Part of a small language model's weights.
Training: a variant of Adam for these matrices, 112M tokens, 3406 steps.
Each number is 128 + 32 x the weight over its row's rms, rounded and kept within 0 to 255. Layers, rows and columns count from 0. Numbers have three digits each. The size before them is the row's rms in percent of the matrix's.

# layer 8 attention key, 128x128, rms 0.079, rows 0-127, columns 32-63
122:177140149125129146178080160173133091118174090108168163092101139130164144194162142128113142147124
078:090087150063160171138058110099054185184146117095120145156128165142110175171098134131124168108161
094:131142112148124166125128149204162129073141149135153127172179082179153141112164178139144133140083
086:113049110130102158154123141127163111094122138118111088169125138097150162200069159172092149057149
090:100122053100157129148111125104112145086114143115123137089136145128098091171116104135106067163097
106:129142163079138172179119149173172098141137114104155098135139149133121147129158132140126131132145
094:126109115163124113097160053166147154155174113108181090141112121158101126145149141094143098104086
083:127227129117123084176107142086190152145173100118115115112158082131146142112147128115115126200149
094:151148107109118133196130136142156114080145106162056128100129157119131131150152084084191160107130
113:063093142138133125090142102158122163175106122114093076172191119135148116121113164102105149104132
113:158199081127127151120131146075149094144115056150102165146094113112143094127118090151093146120154
096:187169116038133139094117146148148171120149106156147136084166085131157136137130104099131062126118
113:108074112131130135139119109164145205140102077138143127089169171155117103084069097085093141145199
081:165102101076130137081124088135063128182117133159130122085141091120149149177109106154155070110179
094:093135082192134062141129118153175207086085122138120014151123141109127171074119152093096116148114
094:150101106153171103203121124127093156099128095173171152165135109098164122143152073162109092145161
083:174164143154166091150143166128167114108077100105207118151154067116072094085168086224088139151106
092:073137103135148123106196095156111123087102091148099116167095152037089160099074100133156114095149
118:170155091122112070137104102137174127062123096088134141093130122200133139105098138161170125170121
089:146149134104086118184131141124111137123135122159183158177155156149178097170081113154154124169083
133:120139123153092104091121079102105187082144155167098046082161129083113130119132153124160139101108
118:092067148185129084162157128127100112169141124166198132112120135108091150100129132137101186167081
166:113106142140107144111154086086102137170069140144128115151096131148123163076062113103160126044156
108:088120161146129118087170176109088131166136096149151128118067177161121123119147135125156151057143
113:137070072111118183172152122145096129099201155169137133184136058145107118124073115091139111113130
110:097157116142173100149091106148079109136108099122142155167158171130120120090145132106197136101183
111:139167091169111097097097119092143121118120141123134153156158161082103156199141097080131172142146
114:107106150127145089171094120120075066141117130092157074101142188194155129164130106043119076096101
109:126143124142149097095171155126169158163117130120142155158144135149156108096103110120158183018124
122:109108126067164104142084167111115163152143139128145133110074133166113118082112107111072150115105
110:142081116100102181096185113120109108193124134099131146135112124125157155084133127140148116118086
102:151127107089113139138141158114129097133135184180118165129129136132167165134151109193059122103187
101:117089145160109153077188105104119136143116166114143120145134146128139149178121130115155125084101
103:116075121191135177103147062087087107184081136109150082093153145128093114107102108103148141111141
082:100167119041149126097090083119178098132126152115098124137089102103139045119176139115113101193109
094:167131140149101143149154075135133121111122126088202112156097110162116086059098135164193093118119
078:148177108131114152129163073120090112033095149141122078102162119157070119138142200117097118117234
079:091156123118067110104102135145122141113120075151135096165160083131099100102160179108138165117116
103:053119155140171187056126134107168124132085146111192131100099134143114104175140097087116107137148
103:105087150130103164089152116142111108069099086187116127166081154151116127063160126060090156151096
091:137178098099112099106123128169179117115147118138143132151112139139164075135172091189149151179174
090:121108155081144159108113205075122110100091190108116094086128112119131116130084079180119108065066
078:120109122098148156123131131167065092121087129147104104120135111105150104156131121199086148133108
086:135098092154151140114129099089044154049080114105087129131124181150159095094101167067096099102164
085:091109091152055096121098108121062123155170157145150168061119129125108076119174077154120087161034
099:092131134172126063119129161135154114110147125115181173155133144149081113046179170142058112179148
099:144135112087174100129114180117171080099137154150163141117151089096147102167084129131162072177160
126:107071106153122120135128085127048154123166157145084057109123117153121137152143096118205208110136
124:051083082105088169106115119128116188113164115141152107095133179120130126112130093141111148143149
106:107193073151115092164188109100142052175103175152145107118075126152102181116119148137181100050180
088:117141124084122158079156151142148134151137167162129104135170115149150183114093146142181171167144
127:135105162180159150100137108111067126114148189099029087140124154132104112109130034152105114106174
081:111192167084088159100081109142125070097110095124156112144072151131155072167094139125116168173162
092:125165145148121158175134093208077135122161104157111200107083111094160113133134199132111144148170
080:166213164095140095119088146105109110099162121109104176141124119164164127141183166161131135205132
102:110160078166066117113126134176190143159172102087098095097121130110145116164117135102122142145081
109:094127118117104156141143173139129147092124125099123088158094122125142152106158133150086088145092
109:142141156084110171179092133188127100129091077112121179170126080109130125152146154149121119148138
106:070091101157077104103180121035101101119159169114099137169131083097127137083119122185143109112116
111:110143119186154134133137060061117133062076155114081134131164094128094157162126092140060119107090
108:089106153123134100163153160091122153132125111162141121109083035108118155124106127153135114156055
110:118145149076125066125108089179124094080113080145175139162172127101181178135160122118100188169125
115:111102093090129142162101132112182080093170056164173097095101141152165102128116174089077093107140
121:115132102095098092186115137132126130132155161153101180098146202070149156139126152094092125161131
079:112077143153173049138104178119160113131164117098127087109123115088076129095129115093153128153092
063:155119141172189136160131082127091134131162127136088125036141130124162104179131125164093081113085
079:098158147192159138140151185082187130168099152171172090154113083110131107112151136097160111109166
076:128153092138102178125142099149132130106146136091104135134162112159104103149123183149100128146164
081:116117087084152124169142147092159102130114128174094084129145114115101130113107098166115083090165
067:158147154075143156133160084143071049105106129163107119094124118173106135160108168196111096087144
082:144145102105136089110090167078102137106159163203074118152106139115161152111081079119102128159100
098:095115098147078105112146145181166144084144067113153152139151135164165133129169128102156145123129
081:139199146111129173137102105109083080180147149115100228186137179176141121120123054163119143062131
097:156146153114167101158071111123097122151134194197124102129133128078101151072087097125093112099104
090:094147126156117135142099131142138128137158105055149154168130106150109095186119131131153186133169
105:134107102193141132128082148132214126173145111120148140118125081120125096104133128083154171117140
102:149173099136114193075177109200105113100138132112136128107143122177164121158174175196108097145136
097:171084145137145108128084122090151074166185136081182129106069139092144114081116067059121134157098
078:155160101147157185139126099184092142110143062057109129166179174148161078144149139069099098098126
096:136179128097096179109133140103110159086141133158076125112149098143148083156114185204107104155130
110:124176128111190151118067133101142132140153144129166128093077185139075154104107138092121127138165
107:122166079133149131159121125111057114105197066073122169126088118169099114107137136164145173131134
103:130136077137134094165054117158153066165154093095147134135075184132117108110072084110102123157107
076:163117180133152130108044129079193136091168126165101145072139114121132168148161134173136157138124
103:154123125137134054106112089123169130169127129156124121152131101108090096115088143155214110093088
113:179125102105146129180151097155121165152135109084183181138177094107126116164130135168123156150101
109:143154172168165202099135119153160135084089150163103170117150103089144110098102142155141165169123
102:142136099136098069126146127135160096103139093119151151118096094124084090178061073137132126135165
103:145142126090114117156090187105189065109148161118146121108144124152149121166143127152141153106102
120:190198159119102153074130130176140119149123114140151095108144108185168083122071177099147101072129
106:077174122139055141157112107118142033134162083103148146164103195137202149141148091143099062153114
106:102172142107103138157157140080099072131156151118099165098123189156131156188129138136140148087178
121:142101121153169066105092172118089168106122155189141159194130109094161166129136170159100086152103
114:109070087102116135100188147166210048126179118132171178042116119157092138162092141150131185100179
119:176137136153096233076111126090165133105100138097140113113136118107133142119124155076087133103146
108:176092139132179144146173078079124115113153113158210153110055170095072103056184122103110103137149
062:157159150109118140124167097191119150169083114129114173173100126127103101131137138084095204123137
082:117116164132149141076128081099094164109145089114099176089170174160141078144111099151100085154140
075:179139134125102193122132109139129110168105172148081135125132121122141093179142116147107131120219
070:119136084088114147112075173108177158115181155091132125116141119045143107091157107070114141124143
075:129071121154181144136119097120113092164123180136105125074100104092157109100111093058105087129057
090:125105122163069123111160098134156129100114132056103142131169087154137096163162159137138136117103
080:099152133093139100102111159187084148122163135173176158127155107079193148111111106138153137088086
070:138129162179137147164058071124157134111150109083122105098075159105106099160097096105138138149103
095:127120116129100153057167120120116107102106152090175140152162114180132108168150164130159102136190
084:113116086153088073141156147112096133117165173127140142069143081093143111137146148174099108094086
088:176088131123136104117082177149152093164096139183147076096051121091057146117154107068146150138112
102:153133111156104139172065091111199094186134119064143155143124185162142139130137104110111127098135
081:110113067110159145137162074096163121138131164069138150140127147165136147131146128146101082098179
104:112026115149112125151140103114154128086088124117159096084155152135179127205162109126114142106123
111:157125145095132126166102168107066137121120165183085111106107127147158173079085139101129114118133
079:131121153142081123134143072113094120116182094087162135170132149121125116141178099121135180141161
081:167133136087100108155103128071183075128127196210135126125147089143141166096097119131075109111091
091:080104122158121124137172120121095119153119087072118150216186128136136096169153120135129104130164
089:113129116140112104125110181101175173137101100172097148111130144103135152156109148134165119154080
128:180185103079125163111178132186162120094154137109177154057111180165103115111132139140119137106142
107:158165100098134077117109193162080101163148155159161187091138108152104090186041123140146111136125
084:133118119144104202142185104136081068180130133095103113097148091151149105128113117125118131138182
098:175161154092083169117158161139150159074174121153054138105073116083105104154122134132119134118116
102:122107128118181140121143153199135117066156120065195119101068184145135081145147162113123162115140
121:153157093147154095100122163115103196095142124114129065131162142143166112121076186125184070137132
099:067146112091080097087127140120130111131128143098179106161097127118090116086125159118123127139181
104:164057150111087158137122124133118101146146167136122177078092090158101164132165183165090177087125
111:117135126112140101067135117103064139201127156139114139133120080141161144079134125127146117117153
114:110168127050120115102064160130170116169168137098105105154100117135139127113122162143136149148092
116:153174115030099153095140108138146195127079117130095178140165152154116109172135179189175142132112
101:081057144123102186126157135105133071127128162112093129149119116112129195118164118103144200133120
107:099075122154127088144158095110162176197122116120117143137111134163102123124095130159193132132119